python train.py --head_dim=32 --norm_place="post" --parallel_block=false --init_std_qkv=0.0657 --init_std_o=0.0 --init_std_up=0.0657 --optimizer="adam_atan2" --beta1=0.95 --warmup_steps=465 --final_lr_fraction=0.0 --doc_mask=true --train_tokens=135600000 --max_steps=5707
Each number is 200 + 40 x the weight over its row's rms, rounded and kept within 0 to 999. Layers, rows and columns count from 0. The size before them is the row's rms in percent of the matrix's.

# layer 2 MLP down (transposed), 640x160, rms 0.033, rows 46-55, columns 0-159
108,164,130,156,123,197,211,213,289,186,250,182,216,195,163,217,204,171,133,221,221,179,184,196,265,225,179,185,239,177,154,185,206,198,155,278,192,219,241,179,188,243,183,192,178,182,196,193,127,214,198,145,290,257,167,212,239,206,161,221,215,170,197,203,231,295,210,212,174,209,197,240,191,174,162,158,219,224,204,110,223,217,224,247,205,257,234,182,227,81,155,250,272,158,226,231,175,166,235,251,191,226,252,221,108,235,215,183,232,197,261,227,287,215,197,175,252,139,145,166,271,194,181,183,146,202,127,137,247,192,232,209,234,139,194,155,228,234,230,154,174,140,180,196,144,141,228,206,210,234,207,228,213,189,238,206,242,288,150,217,136
113,175,146,183,218,244,143,248,195,169,199,121,192,217,166,202,248,176,208,237,240,151,180,139,139,246,213,192,288,170,231,128,210,194,143,195,265,144,209,213,160,260,140,188,269,211,167,206,250,224,186,210,204,182,166,218,183,244,176,253,266,152,155,210,187,294,287,206,135,155,180,246,211,129,184,259,157,258,215,164,202,227,270,181,149,219,148,224,177,165,217,222,239,239,149,192,191,204,200,278,164,217,196,165,143,254,196,154,194,144,206,194,205,174,185,208,215,163,189,217,291,193,242,174,242,226,197,205,238,237,231,190,134,184,165,170,231,186,231,201,161,152,146,158,226,174,233,183,187,102,264,205,246,259,247,160,270,266,164,189,206
104,203,191,200,199,230,204,140,202,244,271,151,204,187,122,220,187,236,135,242,205,251,213,202,121,205,126,241,186,218,210,214,165,225,197,294,179,178,171,235,254,201,194,257,227,237,164,222,206,257,253,167,223,141,216,244,181,209,233,223,203,183,178,188,211,241,241,209,119,145,212,225,257,223,75,218,193,175,141,158,195,198,233,218,281,182,152,141,174,166,137,211,267,214,250,137,219,244,136,195,232,191,232,243,212,204,198,218,246,238,153,238,283,191,180,171,252,226,227,212,170,186,146,179,218,166,209,156,158,201,184,251,262,239,153,153,170,234,202,204,175,149,171,200,239,113,263,204,203,256,177,108,237,177,189,224,168,148,123,236,157
102,221,189,199,246,146,188,141,178,120,255,168,194,185,212,182,161,210,212,189,249,188,207,166,185,264,218,224,252,176,281,209,217,226,206,195,132,111,169,232,207,178,188,101,179,173,211,196,209,201,252,278,190,210,232,140,184,227,178,231,238,192,112,185,222,206,149,198,260,291,233,190,172,195,170,169,250,252,148,247,132,186,164,175,151,204,226,182,191,253,134,231,205,187,246,207,243,225,214,225,279,212,197,188,121,242,277,160,127,192,266,210,213,203,200,208,205,291,191,200,192,157,207,202,269,192,216,198,188,169,187,194,189,300,267,217,181,142,254,219,262,190,151,221,197,146,209,262,183,184,180,225,127,177,102,162,187,231,141,195,169
099,193,213,122,262,179,39,189,169,193,113,248,208,175,210,193,209,175,245,238,192,236,238,220,255,193,237,197,195,245,199,210,203,161,208,264,188,222,228,194,184,202,219,129,122,164,186,175,224,203,191,224,133,168,140,213,214,212,273,188,104,208,180,199,213,184,100,225,148,204,240,205,202,160,174,174,243,184,206,180,164,193,234,185,215,96,200,196,239,183,200,211,206,149,288,151,126,159,176,154,195,220,198,248,182,244,133,187,199,154,158,182,218,192,224,273,223,204,235,251,303,245,203,255,204,181,218,227,163,245,220,233,199,225,244,120,221,185,193,197,178,238,263,166,195,225,234,237,281,248,174,182,263,211,201,215,203,167,253,144,221
104,228,197,223,188,120,154,209,205,238,213,168,149,224,171,193,166,262,178,216,171,200,216,199,210,238,197,193,209,166,157,271,215,113,205,240,207,303,265,128,219,270,170,175,155,201,229,200,234,209,174,210,170,181,132,191,123,185,149,179,249,267,225,185,172,189,240,256,76,204,187,240,265,236,245,156,207,198,172,115,94,165,240,203,208,157,179,216,299,182,229,243,240,194,164,183,201,233,232,250,226,176,210,218,104,255,237,218,220,146,165,277,233,219,172,152,220,222,223,219,181,185,190,190,183,229,187,182,146,162,203,232,245,224,220,231,156,214,227,176,236,162,185,264,188,192,247,227,212,226,151,190,149,248,152,153,231,255,171,193,125
106,267,246,166,160,140,169,171,258,118,232,213,187,191,240,192,283,200,187,189,250,188,239,193,224,275,175,203,204,171,221,122,149,217,173,252,244,252,214,174,215,155,203,165,268,177,180,215,193,177,155,132,202,222,198,228,244,187,244,213,188,164,259,150,181,249,85,192,202,207,169,211,184,176,222,210,219,185,186,148,218,175,206,246,170,164,235,233,203,193,202,214,274,206,149,153,221,107,189,231,273,191,182,222,197,180,121,258,133,214,238,220,245,118,188,231,257,159,221,166,225,169,250,199,114,151,224,214,263,237,175,243,240,232,223,121,226,147,202,136,204,214,221,159,249,246,217,189,198,168,175,154,186,115,217,246,289,243,230,228,193
103,157,247,196,226,245,198,193,170,167,174,172,152,218,247,224,188,275,243,283,164,219,259,173,170,207,191,166,190,177,198,279,199,218,174,136,149,178,202,137,166,256,152,272,191,101,159,211,242,252,191,235,232,124,246,291,218,239,193,157,248,184,241,241,195,221,196,207,247,163,185,175,165,155,248,231,211,182,172,220,165,216,169,210,234,205,124,227,136,202,213,156,167,120,247,205,240,160,227,240,184,249,225,125,283,210,127,164,208,206,169,193,185,209,215,120,205,221,223,203,196,202,218,179,143,153,113,241,204,160,203,192,192,175,216,177,262,236,247,242,250,162,197,176,225,182,272,199,180,285,237,155,186,253,131,240,188,120,225,204,188
100,259,225,258,212,158,188,202,163,183,237,130,215,149,183,186,230,253,154,176,179,156,215,142,167,198,267,241,193,183,216,214,178,164,192,276,212,163,234,190,248,272,205,157,258,215,209,206,176,250,215,188,187,153,171,224,179,99,237,168,249,226,97,127,197,215,214,196,178,151,183,283,230,133,157,151,201,198,243,207,189,216,178,215,268,194,294,185,244,213,264,207,216,162,209,207,160,170,273,187,231,189,211,210,145,257,270,153,204,184,255,186,221,308,198,228,255,171,241,216,272,175,168,151,200,270,141,184,163,178,218,192,215,144,267,212,95,185,223,216,187,193,181,187,173,205,205,206,225,269,167,219,201,118,160,162,236,215,183,183,162
102,191,216,190,184,217,208,205,188,233,144,237,250,248,165,178,226,198,195,136,180,187,188,164,252,190,136,152,205,205,209,177,205,169,285,221,225,236,157,139,205,207,240,172,189,257,189,197,195,186,172,188,140,269,179,206,231,218,169,145,149,265,249,232,128,108,136,264,257,219,231,284,157,249,267,207,259,206,224,164,192,163,158,196,159,218,221,228,186,213,216,213,139,188,213,186,195,230,206,158,237,151,202,204,242,280,270,264,185,164,135,190,214,125,105,226,202,248,260,246,168,175,157,253,122,173,190,135,211,212,154,257,240,253,185,172,209,162,212,137,242,191,222,194,200,241,173,253,189,208,227,174,134,242,181,227,160,213,297,264,191
# layer 2 MLP up, 640x160, rms 0.0499, rows 47-56, columns 0-159
107,209,155,175,142,206,229,154,217,118,208,188,170,219,169,180,240,230,188,262,220,183,122,193,185,281,142,229,208,224,220,213,110,198,143,240,191,259,149,138,277,177,235,146,272,242,241,154,174,185,186,202,214,229,209,221,223,168,189,202,210,152,144,235,178,215,211,188,201,254,145,213,256,157,270,147,249,194,193,134,189,222,235,204,146,269,113,172,290,160,184,236,206,166,200,202,168,223,200,164,146,217,311,178,179,254,219,209,192,250,194,264,152,273,160,230,237,177,227,234,168,182,252,118,192,174,207,170,221,115,199,210,267,167,147,171,186,207,168,206,174,146,162,182,221,264,232,209,183,163,232,232,193,252,177,170,186,231,172,209,269
104,215,171,198,217,209,196,212,170,134,141,206,262,232,227,185,166,213,150,284,174,192,148,189,182,178,147,164,199,174,184,141,199,221,235,212,228,132,158,155,201,166,157,184,199,143,223,162,185,150,254,175,182,145,274,243,195,132,149,160,172,275,216,197,171,138,229,216,222,229,229,127,203,223,230,184,276,274,231,174,155,152,188,168,217,213,189,191,228,238,219,161,267,226,273,247,250,220,179,146,180,160,252,204,245,154,173,230,155,177,204,131,253,135,251,252,227,176,265,222,176,244,204,238,171,152,191,150,198,189,198,271,195,254,255,138,150,234,159,163,179,295,228,187,175,258,193,155,168,247,222,163,234,300,236,204,156,154,183,218,232
104,146,172,186,155,246,185,185,193,226,219,229,157,193,244,183,218,242,279,251,239,135,228,116,164,207,239,135,215,190,175,145,237,169,242,200,216,305,176,212,207,203,188,224,201,233,195,175,112,228,156,235,181,156,240,261,178,169,209,122,207,221,184,161,147,141,192,159,174,206,224,223,184,141,158,218,166,219,190,203,172,241,162,261,216,265,307,227,152,183,261,233,210,262,177,158,213,127,184,148,187,156,255,192,145,195,157,151,214,263,197,273,228,327,209,211,150,166,163,191,158,190,199,205,179,176,227,167,151,221,260,181,228,195,221,148,235,203,149,190,169,193,233,179,276,212,205,179,173,158,212,156,196,130,205,233,263,152,236,151,168
111,155,182,215,298,166,196,138,147,240,190,226,184,204,247,141,148,296,197,236,200,215,215,204,228,214,184,272,173,254,212,269,210,140,191,267,214,133,177,169,186,215,203,109,176,182,209,121,213,241,195,184,142,226,260,212,208,253,169,193,126,213,185,239,148,225,170,240,147,203,232,247,243,197,238,208,228,265,221,101,176,190,262,210,147,173,164,171,229,189,226,249,222,148,232,139,200,215,190,202,234,209,180,226,180,254,112,234,291,166,196,201,256,291,167,212,186,210,230,137,226,237,250,147,258,222,256,263,203,130,202,126,180,254,238,174,166,224,245,201,210,203,206,230,235,190,236,223,214,202,178,150,233,202,237,196,216,205,180,138,212
104,163,169,200,157,177,224,181,283,160,266,245,179,256,148,267,124,157,255,249,151,190,217,186,153,138,229,186,167,187,168,236,264,261,234,188,214,179,236,180,194,205,181,168,213,229,156,233,207,230,136,265,212,219,285,176,233,125,201,188,240,248,142,222,232,233,242,242,135,221,144,204,212,171,230,200,211,199,167,158,192,207,161,158,157,217,142,194,184,215,165,223,154,110,231,292,200,226,241,154,231,194,232,131,224,205,224,236,298,264,125,199,182,167,178,154,251,249,190,161,208,206,192,172,197,214,165,246,216,243,210,232,247,252,153,219,192,169,251,185,182,155,205,212,218,195,251,248,234,130,178,181,159,220,263,193,108,220,172,271,161
101,203,212,269,211,213,188,168,203,109,241,217,207,119,243,187,152,180,228,172,252,138,212,166,199,224,162,195,164,126,236,174,133,172,162,214,256,155,163,246,233,137,135,191,244,199,270,148,217,203,174,203,265,150,157,249,266,199,203,235,255,156,258,127,165,258,198,130,168,187,173,180,247,173,176,243,143,178,167,190,172,251,182,210,187,256,213,204,259,149,180,189,195,245,169,236,207,244,201,193,163,154,245,239,140,222,202,205,234,204,128,187,203,148,275,228,174,171,181,215,284,132,208,261,216,229,287,204,270,152,138,205,279,240,216,175,180,168,157,157,112,194,193,244,187,166,203,234,201,231,223,175,185,213,204,250,195,196,222,132,189
104,207,256,234,218,145,161,181,147,136,188,214,175,181,236,213,204,154,230,188,274,184,224,132,187,194,227,181,259,239,150,248,239,160,165,212,219,205,210,255,250,168,201,148,186,166,237,221,181,217,191,247,258,181,258,214,234,275,230,135,254,192,148,234,242,194,248,269,175,185,220,249,151,84,161,162,201,267,84,179,236,139,169,141,172,186,218,237,202,156,135,147,146,219,192,198,163,236,147,160,284,197,174,230,221,188,202,172,201,228,197,150,207,228,270,278,198,100,214,241,210,204,199,179,135,235,143,189,174,243,266,190,162,166,133,207,246,175,194,213,189,151,216,229,210,209,213,208,194,234,134,180,171,182,202,206,150,249,258,173,186
098,239,251,181,219,174,296,201,194,135,239,194,176,221,110,152,170,166,241,234,118,171,193,164,199,225,198,203,179,142,247,270,257,234,245,223,208,190,208,215,216,264,159,166,194,186,231,275,220,177,224,169,212,233,178,271,257,186,216,226,256,193,176,210,156,183,189,216,311,230,172,222,154,230,195,215,244,172,188,179,112,147,211,203,217,147,154,210,185,169,180,216,254,131,226,230,119,180,203,239,224,166,164,207,228,140,230,181,301,170,173,163,219,126,183,131,214,218,149,228,178,190,218,167,252,192,160,257,249,143,189,136,215,249,160,282,111,175,242,220,164,144,230,220,203,174,222,181,196,185,220,208,216,212,196,229,113,171,140,225,174
096,164,226,144,260,177,215,215,174,206,194,216,228,204,207,193,150,228,167,178,268,183,199,159,231,186,173,225,143,202,262,171,160,180,226,186,181,277,176,233,266,202,140,237,199,254,229,91,82,225,237,162,250,240,174,206,258,180,181,229,150,187,247,239,259,229,240,188,196,144,202,211,198,184,245,236,221,286,130,163,277,189,116,219,184,236,221,244,220,239,179,170,191,226,172,238,239,130,191,282,192,202,233,233,200,179,192,132,166,213,185,173,263,144,206,245,116,215,208,238,143,210,207,165,198,173,230,228,239,172,175,142,186,205,162,172,179,217,201,194,267,143,203,203,201,285,218,226,257,285,158,212,173,219,194,137,130,154,161,246,229
118,134,200,168,276,193,165,152,282,182,147,170,228,224,310,159,229,193,186,236,250,228,164,98,142,192,164,265,250,220,232,255,262,202,197,204,180,177,206,162,263,200,260,192,198,252,254,233,163,170,163,148,133,203,211,254,133,158,236,220,214,282,219,186,170,227,223,141,206,182,179,220,189,213,181,204,146,228,190,197,164,140,208,153,268,208,214,188,209,247,189,131,166,229,226,240,202,244,217,243,241,174,244,174,135,164,145,261,210,194,109,220,170,165,190,209,237,210,192,226,220,190,201,244,210,220,268,168,166,159,204,132,224,259,239,204,143,192,126,160,242,150,208,232,234,223,194,151,221,166,173,129,201,132,165,150,230,191,237,211,148